Weights of a small GPT-style language model, trained from scratch on English Wikipedia.
Size: 10 layers, width 128, 2 heads of 64 (1 for keys and values), MLP 512 SwiGLU, vocabulary 4096, 2.98M parameters.
Architecture: RMSNorm before each block, rotary positions, no biases in attention or MLP, tied embeddings.
Training: a variant of Muon for these matrices, 129M tokens, 3940 steps.
Each number is 128 + 32 x the weight over its row's rms, rounded and kept within 0 to 255. Layers, rows and columns count from 0. The size above them is the row's rms in percent of the matrix's.

# layer 3 MLP down (transposed), 512x128, rms 0.152, rows 23-40, columns 0-127
size [ 91  99 109 108 106  99  98  99 100 107 105 102 100  98 103  94  83 112]
[[168  85 121 159 117 121 199 107  84 174  95 112 127 127 130  84 114 149 173 129 176 164 115 130  94  79 105  44 111 171 134 121 158 144  87 144 154 139 164  80 148 125  85 138 139 112 108 115 126 161 104 162 135 165 151 103 136 125 134 109 166 137 158 170 105 123 147 129 159 188  77  61 100 175 156  87 138  88 142 144  79 175 166 125 110 128 121 111 158 111  74 150  76 124 168 135  85 120 119  89 152 164  64 149 145 157 121  91 155  73 118 185 138 138 115 114 151  99 147 163 185 120 150 215 120 129  80 114]
 [ 89 126 117 189 136 112 131 100  80 170 159 214 137 120  61 156 111 141 132 116  92 155 112 152 151  99 130 112 105 118  95  89 185 149 121 182 143  92 107 157  83 162  45 164 113 110 143  64 116 137 131 170 116 153 130 162 131  97 176  79 126 145  28 152  80 102 108  91 126 127 122 134 161  95 132 158  96 151  38 133 107 100 137 129 144 166 148 119 150  79 162 105 133 152 101 117 178 115 130  91 154 113 128 125 150 156 136 142  95 164 153 132 131 110 149 181 140 129 148  78 161 142 139 135  87 167 111  65]
 [156 178  97 128 133 131 137  92 166 145 138 178  89 152 132 129  81 187 164 125 114  94 120 114 148  83 117 132 138 123 151 149 120 129 198 102 133  95 162 136 106 131 157 211  66 141 146 133 175 154 141  87 131 134 128 181 153  95 150 122 156 168 106 126 110 144 124 115 135  80 103 114 119 142  72 112 120 110 127 122 184 140  44 108 120 132 114 119  95 137 145  80 177 140 163 165  93 140 145 109  79 183 142 172 128 132 138 126  78 114  54 162 174 121 137 123 192  98 112 100 164  74  80 195 189 137 152  76]
 [141 113 111  91  96  96  96 141 115 103 110 131 124 107 103 128 118 110  97  62 115 120 163  91 142  55  97 178 162  91 174 175 189 121 184 142  19 121 165  61 170 146  91 133 110 119 129 172 119  97 111 142 151 154  88 156 144 118 124  92 137 116 156 150 133 121  63  82  96 109  91 132 169 179  84  88  80  79 147 176 129  91 112 163 171 125 154 138  95 108 140 147 100  93 104 139  91 141  94 121 127 120 183 119 138 135 152 148  94 141 145 156 117 102 196 107  91 120 139 126 138  96  86 166 165 120 161  87]
 [107  87 158 191 109  88 177 147 163 128  60 113 147 135 135  90 186 142 158 131 166 141 202 117 102 143 128 197 126 130 166 177 103 203 129  70 121 108 126 135  99 129 108 117 157 107  89 118 130  72 126 125 126 129 163 130 153 144  86 118 136 137 127 195 124 191 118  78 153 104 183 137  96 205 125 100  92 122 175 123 103  86 101 130 154  60 113 114  89 182 109 151 144  61 141 154 110 109 149 154 163  81 160  95 158 159  87 144 170 146 152 131 116 126 122 119 122 167 124 125 156  98 102 102 135 113 108  75]
 [ 71  81 146 160  73 123 144 138 124 115 100  90 131 102 124 147 177 157 144 117 151 152 122 163  98  59 114 105 104 108 120 119 133 105 114 154  94  85 109 186 130 124 148 132 138  94 156 118 110 150  32 143 171 100 111 145 168  87 115 131  54  60 144 182 158 111  66 132 121 164  81  82 131 115 107 102 129 132 122  82 136  58  79 133  73 119  78  94  93 133 100 125 132 165 117 141 113  72  86 105 122 149 104 134 146 122 132  97 126  91  86 159 102 131  93 164 154 126  57 194  86 147 122 106 151 110  88 147]
 [140 132 144  80 111 117 146 106 122 120 169 127  82 164 127 108 173 187 112 103 135 192 141 131 160 106 116 136 126 175 160  85 206  84 129 187  91 164 126 109 141  68 125 162 105 142  72 141 155  75 137 111 162 125 136 124 123  77 114  66 116  71 104 126 147  80  78 150 143  82  85 134 112 149 174 135 117 113 120 122 105 103 121 151 120 153 100  76 112 111 149 155 172 154 154 115  60 148 165 101  98 151 112 150  61  89 179  87  87  77 114 163  69 158 147 159  86 105 115 101 108 137 164 193 110 133 117 127]
 [166 111 172 159 128 105 135 130 115 100 195 124 149 103 134  96 104 169 137  42 106 131 156  76 139 164 147 152  94  89 172 188 142 125  53  92 136  35  99 141 112 193 114  76 118 112 140 101 139 158 108 111  99 119 173 153 112 140 134 119 199 164  96 133 140 119 144 192 131 123  76  92 145 132 180 117 122 102 109 112 139 164 173 129 131  85 125 108  90 141 213 141 139 128 113 131 148 142 141 137 140 116 142 139 112  88 181  90 127 148 160 203 140 125  56 117 169 138 175 139 131 124  94 149 116 118 112  95]
 [103 136  78 132 106 134  71  88  46 157 104 114 190 137 118 127 127 118 149 106 176 158  90 132 116  90 150 129 193  76 101 112 121 143 198 141 111  95  69  73 146 105  89  99 110 147 103 101  78 198 123 107 138 174 130 121 120 151 141 138 134  87  88 157 124 116 143  74 107  87 182 156 143 158 185 195 145 146 155 148 109 127 127  85 130 124  91 143 130 171 153 154 166  94  73  99 119 121 123 116 132 126  76 130 148 133 151 116 132 174 186 131 121  46 149 113 155 144 122 128 179 162  90 174 134 133 155  89]
 [ 81 114 167  90 185 108 174  77  58 130  96 122  90 168 129 180 128 171 124 106 161  98 164 168 153  82 162 104 123  87  91  88 113 168 165 101  98 138 138 123 138 170 169 126 143 165 103 125 161 126  95  86 153 122 130 110 167 103  91  99 135 131 117 190 121 149 129 136 103  98  85 129 114 177 133 154  97 111 107 132 157 137  90 107  60  95  93 156 150 201 155 137 126  54 155 109 104 171 157 101 124 122  88 156 134 109 167 101 151 165 132 187  67  89  91 151 145 130 158  98 128  64  99 148 123 140 136  73]
 [109 162  96 152 124  74  89 116  82 161 110  96 155  84  72 143 150 122 162  74 163 166 175 106  91  91 130 113 121 127 119 108 118 154 109 163 111 159 139  87 157 112 106 132 135 172 126  83  82 162  76  96 106 126  99 160  92 161  74 138 122 140 207 118 147 162 107  67 103  38 161 110 171 114 122 132 157  94 182 121 168 159 124 157 168  63 147  93 149 127 166 139 147  90 156  75 124  73 116 125 165 132 102 165 178 115 126 138 128 113 124  91 142 157 104 133 145 158  91  78  93 125 192 163 139 159 154 113]
 [153 121 136 122 101  93 149 140 176  63 139 173 112 165  71 152 137 129 141 144 229 132 101  94 127  97  95 105 101 170 102 118 142 104 154 117 147 145 154 126 119  95 192 148 115 102 192 106 150 157 125 129 190  72 163 127 100  82 107 150 121 148 104 144 174 167  93 112 112 150  64 137 118 150 146 147 175  98  72 101 119  80 128  88 109 127 123 112  83 107 110 198 127 128 133  79  88 121 113  97 152 151 194 124 176 118 118  84 163 139  97 153 165 122 199  75 172 155  94 111 106 155 122 118 144  96  93 106]
 [ 70 135  89 119 115 134 133 169 114 133 122 145  73 132 177  89 122 133 162  93 135  66 114 152 128 117  19 145 148  91 145  87 147 168 137 194 135 179 168  77 137 153 143 164 105 133  98 116 104 155  71 111 162 131  78  65 149  95 133  75  92 125 142  65 100  98 133 121 141 151 131 126 119 171 103 101 103 148 135 129 204  65 103 177 130 120 163 189 172 114  90 123 126 123 159 127 149 153  85  98 108 113 130 133 105 131 106 168 207 147  93 144 175 150 125 132 151 136 152 130 125 132 106 140 160  95 138  71]
 [160 103 124 112 130  83 119 130 137 166 199 118 125 137  83 120 152 128 122  81  96 104 138  97 120 166 147  75 108 103 120 136 124  84 114 175  97 101 100 119  95 108 154 132 161 110 166  89 140 101 102 147 114  96 147 155  88 102  68 161 145  85 109 100 125 106 150 148 143  19 154  53 126 125 133  96 150 145 180 130 157 169  91 137 119 198 129 109  66 163  92 133 136  89 106 119 103 145 154  73  72 143 128 206 151 143 183 133 114 137 101  91  88 120 115 118 101 170  71 116 150 128 147  99 170 162 135 191]
 [178 107 132 157 118  71 138 129 102 139 151  77  86 126 140 115  96 122  88 109 158 102  91 154 112  75 139 112 141 135 107 100 152 173 103 103  77 156  98  69 169 163  97 128 157 105  87  81  96 153 157 127 125 125 162 117 102 159  73 194 158 124   0  80 150 106  94 129  95 114 149 140  47 137 157 116  98 158 132 173 120 174 127 148  94 113 170  98  74 110 123  96 149 150 132  96 114 116 138 107 164 131 102 102 164 102 134 144 141 163 104 153 155 134 167  95 148  98 131  81 130  81 198  97 144 121 111 161]
 [ 64 126 137  79 136 139 152 122 158  55 204 134 139  49 215  84 110 168 111 158 136 129 135 112 126 135 176 160 176 153 125 103 109 113 140 131 180  64  84 147 121 118 114 128 126 158 135 128 117 146 152  88 164 123 166 179 145  68 125 131 184  98 108 102 161 174 121 118 149 102 117 137 135 104  84 172 189 131 154  96 143 199 169 102 111 139 126 175 164 146  94 132 101 159 115 101  77 118 135  94 110 160 128  79 104 118 141 153 142  98 165 144 189 146  82  94  94 116 133  96 146 165 156  93  96 134 116 146]
 [149 168  79 166 104 131 124 117 193 128 107 158 140  36 151 175 163 153 138 110 142 103  97  96 125 157  92 138  97 119 172 167 156 151 112 134 133  94  83 162 150 105 163 160 163 140 106  90 128 109 148 109 175 122 202  81 121 116 116 186 125 171 146 105 182 119 124 122 175 141 136  82 119 176 127 123  89 130 169 140 125 132  98 157 126 119 116 164 147 180 164 140 132  84 120 117 141 101 144 101 131  95 133 173 106 211  68 100 129 136 144 178  78 186  82 185 133 183  87 125 155 105 101 123  70 157 149 140]
 [150 119 125  80 106 170 154  62 154 109 102 155 194 109 154  31 137 152 145  73  96 119 115 139 163 127 160 119 170 112  78 124 131  86 111  91 155 130  80  99 129  97 113 118 132  66 106 124 107  99 176 116 118 182 132 114 126 145 144  50 138 141 151 149 126 160 118 145 102 100 109  78 121  85 101 147  33 147  88  92 137 126  92 173 111 110 177 164 162 113 127 133 117 119 163  79 156 132 155 116  90  79 133 122 157 129 140 139 115 148 146 177 174  56 122 164  94 133 205 106  89 121 122 131 144  98 115  99]]
# layer 3 MLP gate, 512x128, rms 0.16, rows 24-41, columns 0-127
size [102 108 111  95  97  94  98 100 104 109 113 101  88 101  81  82 112 109]
[[155  17 109  78 133 139 155 118 134 110 104 127 144  79 112 117 174 114 125 107 139 155 113 178 130 130 211 128 106 118 107 117 123 107  92 107 176 136 133 117 128 121 105 144 194 123  95 146  90 123 134 136 112 147 131 153  91 141 105 110  77 152 132 126 149  81 128 129 153  76 133  97 141 170 145 122 172 133 154  90  95  84 130 110 147  83 160 121 132  95 123  64 101 109 120 156 158 106  89 114 116 138 117 190 140 119  75 132 222 162 209 202 180 113 161 138 129 120 173  82 100 116 181 129  84 109 149 159]
 [152 140 149  97 106 163 153 156 129 159 178  77 121 117 113  86  96  91 116  80 172 154 159 117 114 103 175 109  77 123 146  78  96 168 166 130 154  83  97  50 134 177 108  70 104 104 142  95  61 117 195 129  99 119 133 117 135 131 124  74 147  66 135 138 167 108 107  55 138 140  96 139 151 171 141 120 177 122  84 104 112 138 108 158 104  89 141 120 139 103  94 131 127 142 116 106  79 136 128  62 100  86 125 118 137 114  53  89 116 143 152 133  97 164  87 133  94 117 158  68 193 145 142 126  89 137 111 178]
 [146 184 113  95 115 131 165 128 128 136 108 107 115 127  81 176 164 109 161 101 103 150 102  81 108 139 189 153  66  87 129 135 105 141  91 165 132  36 140 174 126 119 165 177 119 115 138 161 125 114 165 169 178 150 103 130 180 111  68 162  89 160 152 169  96 208 138 133 113 122 145 143  96 139 148 116 144 145 148 108  99 149 145 153 147  88  97 172 136 163  98 166 104 187 185 104 111 114 128  55 123 130 176 157 128 140 150 169 111 130  98  82 148 162  89 130  88 123 188 114 148 107 173 202 125 115 153 118]
 [107 128 103  91 155 109 100 194  87 147 131 126  95 169 142 132 148  79 113 153 120 123  77 177 166 122 130 145 161 135 105 106 113 132 128 135 151  98 144  77  93 175 180 140  89 130 185 134 159 123 142 147 115 113 212 125 156  63 171 145 132 161  94 205 122 113 115  96 145  86 203 102 133 148 138 160  86 104 103 108 131 152 169 128  84 120 201 136 197  89 118  66 175 157 137 142  91 136 139 179 100 145 110 161  49 158  93 142 135  98  69 164 119 112 146 105  94 129  98 119 143 129 100 123 109 138 119  97]
 [127  93 107 124 184 116 154  98 124 116  87 105 183 112 176 124 156 146 179 111  79 134 121 120  92 106  89 116 105  67 112 135 206 122 131  93 168 174 156 164  99 123 104 114 125 134 132 148 149 142 140 119 135 119 147  95 128 109 133 158  72  76 168 126  91 112  99  79  66 171 155 136 168 157 171 177 171  49 146 130  84  96 128 163  92 181  92 105 158 131  99 113 103  78 162 121 125 109 107  88 162 145  93 133 165 122  98 141 125 152  88 157 102  50  59  99 127 119 133 171 169 162 161  90 156 160 116 148]
 [111 185 107 141 126 105 152 154  95 128 139 162 105  93 127  74 141 160 159 164 148 158 108 124 122  99 128 135 133 109 168 192 127 105 138 147 192 170  60  87 132 105 144 170 147 125 105 158 152 141  83  58 177 140  86 125  97 122 135 151 144  61  93 175  67  98  80 123  67 145  62 155 109 150 150 146  83 150  73  95 119 138 111 166 160 133  61 125  91 130 132 142  80 108  99  78  81 124 134  99 140 110 131 121 113  92 120 180 109 167 136  64 150 158 106 108 138 144 124 125 133 203 146 154 145 135 143  68]
 [106 141 163 143 157 133 106 124  94  73 123 107 161 172 117 120 131 150 145 126 117 147 132 120 175 154 146 118 152  85  99 120 142 169 232 119 122 104 124 148 142  94 107  33 134 146 187 177 115 178 135 149 161  86 163 152 168 120  99  84  90 132 102 108  89 163 119 145 148 130 133 117 143 137 188 122 129 159 170 126  93 191 151 115 125 110 122  98  79 156  88 140 169 168 138 122 114 105  30  77 172 112 132  99 179 176 154  87 171 127 123 155 128 141  89 154  69  92 139 114 113  80 137 149 151  86 135  88]
 [ 91 125  52 107 131 101 140  60 162 110 131 110 131 144 112 160 106 151 142 116  90 173 147 128 164 142 107 106 139 129  85 117  99 111 103 138 133 116 107 179  88 125 122 111  77 121 212 106  95 134 137 145 112 156 113  93 113 175 104 131 163 123 139 166 103 154 155 140 104  88 110 136 141 161 127 104 182 165 172 179 169 148  65 211 164 123 154  99 178 133  85 116 141 126  93 172 172 129 211  82 158 127 149  76 127 105 120  85 158 149 115  51 150 175 161  78 106 138 132 171 118 126 132 109 189 135 131 101]
 [124 128 113 146  91 112 115 145 153 130 130 149 169 171 132 136  87 125 101  73 121 142 115 136 151 176 134 145  98 126  89  88 157 163 102  70 139 101 115 132 150  96  97  63 133 137 147 109 104 192 171 105 172 166 142 154 127 141 128 139 161 145  71 155 164 103 143  73 155 147 134 155 217 143 133  97 175 107 193 135 164 117  84 140 114  80 157 107 157  59  89 112  99 150 100 168 164 155 100 184 133 123 153 193 102 166 102 195 169 187 151 157 129  88 145 131 129  98  85 174  85  78 118 132 153 128 107 146]
 [145  86 117 126 145 167 135  94 123 149 125 127 145 142 121 141 130  96  70 122 112 146 130 180 159 193 138 100  83  97 131 139 137 171 161  62 168 115 112 130 161  89  95 127  91 169 137 121 103  59 145 100 153  76 125 117 124 153 141 177 168 126 106  77 119 160 174 112  98 136 121 118  78  82 119  92 118 158 156 122 125 103 138 130 166 111  73 126 144 119 120  72 107 112 145 155  74 108 160 224 128 140 203  78 108  98 190 122 149  85 102 121 108 193 172  88 132 113 176  91 192 132 140  76 124 146 126 161]
 [113  92  81  85 140 150 135 118 108  99 197 144 122 149 156 128 139 127 102  69 162 157  63  75 105 112 112 110 113 128  62 138 150 132 164 130  88 161 146 136  75 138 124 123  83 117 131 108 135 148 162 129  74 120 136 167 134 192 151 106 134 137 140 165 199 138  72 148 119 141 125 129 193 149  98 106 163 128 122 116  63 133 144 132 169 119 136 132 117 126 133  91 136 161 155 168  73 142 158 112 116 171  61 167 139 104  75 152  75  90  81 189  93  91 144 134  94 204  75 147 104 138  66 129 112 120 153  90]
 [106 113  84 125 163  71 129 138 103 119 198 150  95 124 149 134 185 143  86 125  98 124 147 132 128 123 141 118 126  95 114 164 147 195 129 203 154 174 177 147 108 169 188 137 146 118 119 152  81 176 132  87  96 150 121 118  94 115 133  74 101  94 115 105 136 110 142 150 132 107  52 163 111 137 130 108 182 128 115 133  92 186 102 145 103 163 114  80 104 133  73  81 138  81 187 125  93 154 104 144 149  99 140 107  94 136 130 163 118  90  48 145 147 142  82 160  80 124  91 168 143 132 143  80 189 186 154 147]
 [138 114 120  71  94 150 136 108  75 152 110  85  95 137 118  56 173  54 139  54 148 139 147 152  85 180  96 207  82 120 145 106 114 156 106  69 153 136 174 121 124 175 124 149 112 100 129 118 151 136 133  66 160 129  87 166 141 209 149 137 105 100  53  88 116 144 118 106  95 102 140  56 110  91 106 144 118 157 106 154 114 111 150 154 130 104 165 107 147 142 112 131 148 166  48 104 121  96 158 138 150  81 125  91 125  81 161 129 131  70 101  91 106 131 142 119 125 102 153 121 141  77 159 128 113 125 115 147]
 [ 93 121  91 121 191 144 134 182 151 175 111 139 135 139 142 111 152 127 126 147 129  79 113 177 133 153 109 130  98 138 156 169 140 160  93 119 150  68 170 116 125 114  64 105 164 121 142 135 115 131 156 105  80 124 130 109 113 116 189 175 168 184 189 105 147 174  66 130 185 101 150 109 171  42 133 174 153 134 116 150  97 141 189  97 116 171 161  87 116 109  91 105 149 111 133 101  47 139 170 181 114 106 171 122 129  99 118  85 151  91 112 104 134 148 117 114 160 158 117  99 137 116  36 129  94 107 135 100]
 [180 135 102 128 153 150 167 142 156 178  97 107 119 172 110 189 149  89 131 133  94 183 112 154 119 174 166 174 145 102 122 133  79 156 163 154 116 132 152 135  66 132 126 119 108 185  91 145 100 145 109 143  93 168 126 159  45 131 168  91 137 116 144 108 161  98 173 144 148 202 120  58 104  91 134  89 184  85 121 178 118 172  83 142 150 132  92 152 138  66  74 186  73 130 109 124 102 150 114  71 124 110 136 124  94 141 162 109 137 124  90 144 137 139 193 133 185 117 118 163 136 103  96 118 105 135 153 154]
 [115 136  96  64 138 224 139  76  62 123 123  66  83 158 153 126 154 128 146 131  89 120 114 163  91 132 119  77 112 125 122 114 179 120 140 131 146 107 109  94  96 123 129 125 187  86 115 114 139 117  89 130 101 117 179 122 140 131 193 146 163 131 186  96 131 113 133  80 109 126 122 163 129 152 170 162 165  81 129  84 117  98 140  73 132 112 191 139 142  71 176  89  94 120 106 101 109  94 101 148 172 123  94 111 156 175 119 103 147 146 129  94  64 147  77 197 128 180 139  83 156 123 114 163 112 168 130 171]
 [150 161 138 127 101  81 185  90 125 187 139 152 142 142 102 165 175 110 100 190  97  91 123  82  92 106 118  98  50 108 109 111 177 158 140 132 103 123 160 109 162 128 116 138 148  88 116 161 160 205 108 124 117 116 121  97 130 150  87 162 129 126 112 147 163 161 146 109  94  98 144 124 138 150 104 151 109 166 125 149 122 138 114 136  97 159  92 113  87 137  95 167 176 115 151 133 123 119  94 119 138 159 228 149  81  66  99  95 123  98  68 181 214 116 164  99  44 109 158 151 149 140 133 164  95 124 151 115]
 [ 79 100  85 136 144 106 135 120  76 110 145 131 143 136  52 114 139 145 176 107 183 129 140 132 142 131  87 145 113 133 153 101 146 152 161 108 107 125  97 122 129 144 180 161 105 133 113 137 131 127 210 138 167 127 155 177 111 133 151 137 160 126 148 102 125 145  97 109 148 128  87 125 126 119  82 113 106 113  67 119 206 131 101 101 128  76  63  67 137 165  72  99 152  73 159  70  85 150 153  84 167 123 111 175  91 105 150 123 113 206 105 120 145 136  67 148 100 136 157  78 122  81  82 192 145  65 132 135]]
# layer 3 MLP up, 512x128, rms 0.163, rows 24-41, columns 0-127
size [100 104 102  97 107  99  96 101 106 103 108 111  84 108  91  77 107 111]
[[ 88 103 150 168 143 144  92 126 172  69 133 194 106 190  96 175 159  70 160 100 130 139 127  87 147 155 149 123 156 122  91  93 148 106 169 182  47  71 166 170 119  98 130 116 128 119 172 130 112 130 142 140 177 159 140 131  92 163 131 117 106 128 140 147 135 141 183  79  63 129 138 121  97 147 131 108  25 156  99 120 144 160 130 103 148 112 152 102 126 124 109  63  70 132  89 175 129 137 134 152  95 128 144 166 106 125 155 137 119 132 136 137 106 109 110 138  96  95  88 138 171 121 173 159 146 161 181  48]
 [125  96  71 169 169 178 115 125  92 122 183 156  80  88 130  59 111 155  97 147 139  82 166 133 140 162 118 105 119 142 169 151 123 215 137  53  52  86  72  95 145 163 124 140 126 155 112 125 100 107 100 162 103 106 119 110 141 124  77 124 167  92 131  65 152 193  99 110  96 124 130 159  93 133 109 123 140 165 119  86 173 155 158 100 111 102 110 110 103 107 115 129 196 128 103 158 119 169  99 134 161 118 165 154 130 186 153 131 153 176 173  58 155 111 120 118 132 157 114 138 132 101 104 105  79 124 137 171]
 [132 109  93 146  70 128 174 167 120  95  92 102  73  85 130 109 134 113 150 193 112 132 113 119 101 127  83 171 153 118  93 111  75 218 113 129 167 211 133 143 163 214 117 100 125 136 114 155 103 117 126 185 118  88 126 132 119 185 168 151 134 158 103 134  93  93 107  74 146 159 104 111  82 143 134  91 158 147 107 103  84 128  92 109 116 124 111  71 113  92 151 116 115 121 109 116 144 122  89 150 141  94 102 174  60 146 143 121 157 116 107 152 110 105 133  53  69 129 149 147 164 107 138  61 124  92 148  88]
 [ 96 119 156  69 118 146 179 176 104  72 198 186 158 109  76 124  85 178  99 119 123 110 103 130  73  93 133 107 107 122  54 116 105 142  92 157  86 175  98 132 154 108 149  88  80  84 140 121 117 136 120 174 146 202 163 143 162  82 137 134 161  88 166 134 121 146  34  92  92 153  69 156 136  85  93 113 111 126 105 134 117 118  94 147 139 185 113 163 117 132  82  96 178 110 110 144 121 131 127 142 139 132  60 177 101  90 127 164 128  77 127 148 108 134 162 144 141 140 110 131 152 149 184 126 137 144 121 129]
 [170 163 131  91 169 109  78 169 114  74 129 144 112 182  88 121 149 126 103 140 146 104 103 117 139 164 144 120 126 157 195 153  53 180 139 152  46 147  99  25 107 169 118 132 140 123 134 129 114 132 160  91 103 150 126  96  79 157 161 130 126 133 136 138 131 168  96 194 108 160 146 120 108 166 144 149 130 162 116 144 198 148 183 109  82  98 125 115 126 156 150  86 101 108 164 168 150 135 115 129 144  76 140 122 141  84 113 219 140 116 108 103 128 154 154 114 124 120 178  52 137  86 136 157 116 150 153  96]
 [128 117  93 147 117 136 131 146 161 114 103 191 116 177 144 162 141 113  99 106 115  60  70 101 108 113 183  99 152 145 172 121 151 141 138  78  75 190 160 170 126 127 174 103 142 149 144 117  53 205  80  79  41 164 131 144  81 191 137 151 118 141 138 132 165 155 132 129  93  85 167 121 169 115 112 137 108  60 137 116 103 108 136  54 166 124 119 142 154 118 124  81 140 115 175 130 169 105  73 156 158 135  80 125 166  76 105 115 125 149  89 112 164 116 144  91 163 143 151 125 143  95 139  93 140 124 131 117]
 [131 118 137 128 164  79 111 137 150 146  47 157 136  62 110 115 115  89  78 161  98 128 167 122 127  77 121 133 139 161 142  88  74 103  80  33  96 157 168  75 142 107 133 111 142  98 194 129 148 191 173 167 106 121 136 149  88 160 204 151 110 147 120  52  76 135 134 112 124 113 175 148 151 128  65 105  83 132  78 131 155 109 158 167 116 181 174 118 139 136 146 129 119 106 167 149 142 123 129 131 121 178  96 134 132 159 105 124 108 101  91 113 118 183 115 139 103 147 142 156 114 119 165 117 167 195 134 145]
 [103 106 129  96 122 167 147 158 145 166  78 209 136 106 125 111 101 174 136 133 193  56 171  90 128 126 128 173 127 169 151 150 143 159 112 107  95 137 196 151 137 169  98 138 105 111 210  96 159 161 135 161 114  84 120 101 157 149 136 111 170 111 110 142 155 111 139 184 167  82 195 112 146 123 118 136 137  87 134  79 105 124 130 110 143  95 176 154 184 116 197 157 176 116 149 165 105 116 142 165 134  94 129 140 137 128 114 133 145  92 101  82 150 193 165 147 101  93 166  73 175 126 150 106  97  89 151 163]
 [152 155 101 125  60 136 138 157 131 184 170  79  78 128 138 117  93  95 112 103 145 139  96 112 106 133 181 142  95 113  95 141 101  93  72 120 123 189  57 131 134  97 120 136  85 139 113 138 125 177 147 115 118 164 146 153  78 158 141  80  94  68  96 122  60 107 141 177 176 152 166 165  94  98  82 140 173 142  98 125 121 167 130 150 121 134  63 121 130  79 121 126 115 140 162 133 132 159 156 132 173 196 163 117  73 108 133 142 164 127 110 190 179 122 134 136 160 157  60 148 160 128 104 136 174 173  83 148]
 [202 113 162 100 129 148  99 144 135  96 110 115  87  88 166 142 172 140 175  58 157 115 108 143 123 153  89  84 117  91 122 100 120 152 132  70 113  67 109 185 166  88 125 123 147  96  81 110  79 111 166 173 141 115 127 162 149 159 180  84 199 124 114  89 103  42 161 148 175 102 139 130  98 169 107 161 149 171  76 142 100 139 144 107 119 170 122 125 126 123  83 126  83 158 151 150  98 124 162 106 119 137 141 115  96  88 169  65 104 162 107 155  95 101 107 161 133 146 140 186 143 147 111  95 109 117  69 141]
 [171 162 127 161 158 175 163 140  79 185 125 100 133 106 139 119  81 119 114 154 123 138 174 122  86 119 125 142 183 155 119 124  91 188  76 168 128 169 107 110 113 105 140 105 119 104 128 163 131 181 113  89 113 159  89 109 156 135 117 154 107 115 136  66 120 133 168 164 153 148 148 150  65 166 159 113 103 160 121 142 191 172 141 125  70 108 104  55 105 163  79 140  94  24 118 154 115 132 120 150 128  70 114  65  88 100 167  84 124 110 114 161 138 143 140 107 117 161 171  70 141 124 182 152 140 137 106 169]
 [153  51 178  85 125 145  84 125 120 143 173 146 149 169  15 187 130 166 115 127 119 121 124 169 198 206 143 154 187 130 131 138 132 135 168  92  66  95  79 151 145 117 117 117 124 127 119 153 112 105 141 121 148 110  99 144 155  93 138 147 154 109 103 216 112 153 157 126  93 173 165 138 118  88 149 144 107 152 140 144 139 132 171 117 114 122 137  79 141 127  69  78 169 114 155 109 126 168 157 127 150 130 141 101 131 180 175 126 116 160 153 165 106 102 124 178 109 136 108 105 104  84 189 128 123 179  99 146]
 [149 136 103 104 145 113 135 129 132 150 143 120  82  78 125  99 194 114 112 111 129 150 163 114  99 126  96 171 115  86 146 116  96 165 193  80 144 115 129  78 100 180 116 144 115  69 134 173 119 169 196  59 173 155  73 157 160 164 148 153 142 127  54 100  76 179 117 119 129 135 101 163 126 134  74 170 112 220  95 138 120 124 139  99 157 100 173  98 129 143 138 120 139 130 109 132 158 133  99 104 182 136 198  76 170  67 159 126 157  97 149 125 107 126  90 148 149 101 179 142 139 123 161 123 132 146  85 141]
 [117 170 143 107  83 154 105 151 105  83 149 138 154 136 166 141 158 150 160  71 144 161 175 154 169  92 139 119 142  67 123 165 135 204 133 164 166 142 121 182 105  91  83 201 131  71 107 134 173 149 166 119  92 153 122 124  61 148 127 120 162 125 117 128 179 155 145 124 107 111 152 166 141 104 194 105 134  59 135 170 195 105 112 170  90 134  98 129  92  93  68 118 142 130 149  86 115 119  75 163 172 157 138 155 107 124 124 135 135  93  75 129 116 119 155 175 122 163 196 144 175 136  90 135 144  95 134 117]
 [125 134 139  55  61 143 150 156 190 176 124  72 168 137 155 142 140 130 168 127  79 143  89 120 179 135 225 144 111 112 103 125 101 114  78  89 212 166 185 129 142 148 158 113 129 138 108 134 121 116 167 132 114 133 118 116 113 157 122 141 120 174 104 131  99 123 133 116 120 126 135 112 133 133  98 170  54 136 109 165 119 103  73 107 127 123 140  92 118 123 140 136 110 143  56 171  91 165  97  99 139 183 120 125 102  77 127 101 140  90  93 137 181  70  91  79 146 153 206 141 137 145 132 110 113 176  70 133]
 [143  81 122 111 157 156  96 124  90  98 168 100 183 145 151  91 105 139 107 151 114 127 153  99 101 108 136 163 125 129  68 183 168  99 120 141 163 146 123 165 201 138  65 123 147 164 162 137 132 106  86 155 192 149  63 150 111 122 113 168  79 168 125 170 156 125 160 128 122 128  57 147 186 121 142 110 151 172 185  99 124 142 149 127  86  84  69 138 132 128  87 161 148  93 146 129 146 103  73 151 150 137 154 199 118 114 192 127 132 145 154 154 157 105 139 123 109 181 120  51  80 106  90  86 134 106 101 137]
 [201 116 123  71 117 109  75 140 103 137 122  90 138 131 135 121 186 162 134 122 155 100  80 169 123 103  94 101  99 112  80 147 151 117 103 140 136 115  86 156  97 125 139 112  97 186  83 132 127  98 132 159 155 117 104 134 156  98 103 211 140 123 106 186 131 111 138 162  97 182 162 119 147 149 179 126 102 140 121 150  80  92 148 198 155 123 155 142 175 145  50 106 183 155 150  76 103  97 107 106 157 130 143 132  97 165 107 125 161 118 172 147 139 130 138 182  72 151 125 131 172 211 192 178 147 110 112 159]
 [192 159 170 117 163 116 123 164 144 136 134 195 135 107 158 145 100  86 115 134 133 113 144 100 150 144 126 124 213 123 152 119 104 127 144 138 167  67  90 161 127  92  69  56 141 135 131 115 132 136 112  88  61 145 113 114 136 148 149 106 123 147 123 137 165 102 152  69 126 143 202 134 121 157  76  81  98  91  91 121  97 154 138 136 143 128 180 121 143 157 172 142 176 175  81  96  85 169  84 147 104 141 139  83 115 110  97  90 184 103 129 196  77 158 107  89 111 119 149 170 128 213 108 144 129 139 100 113]]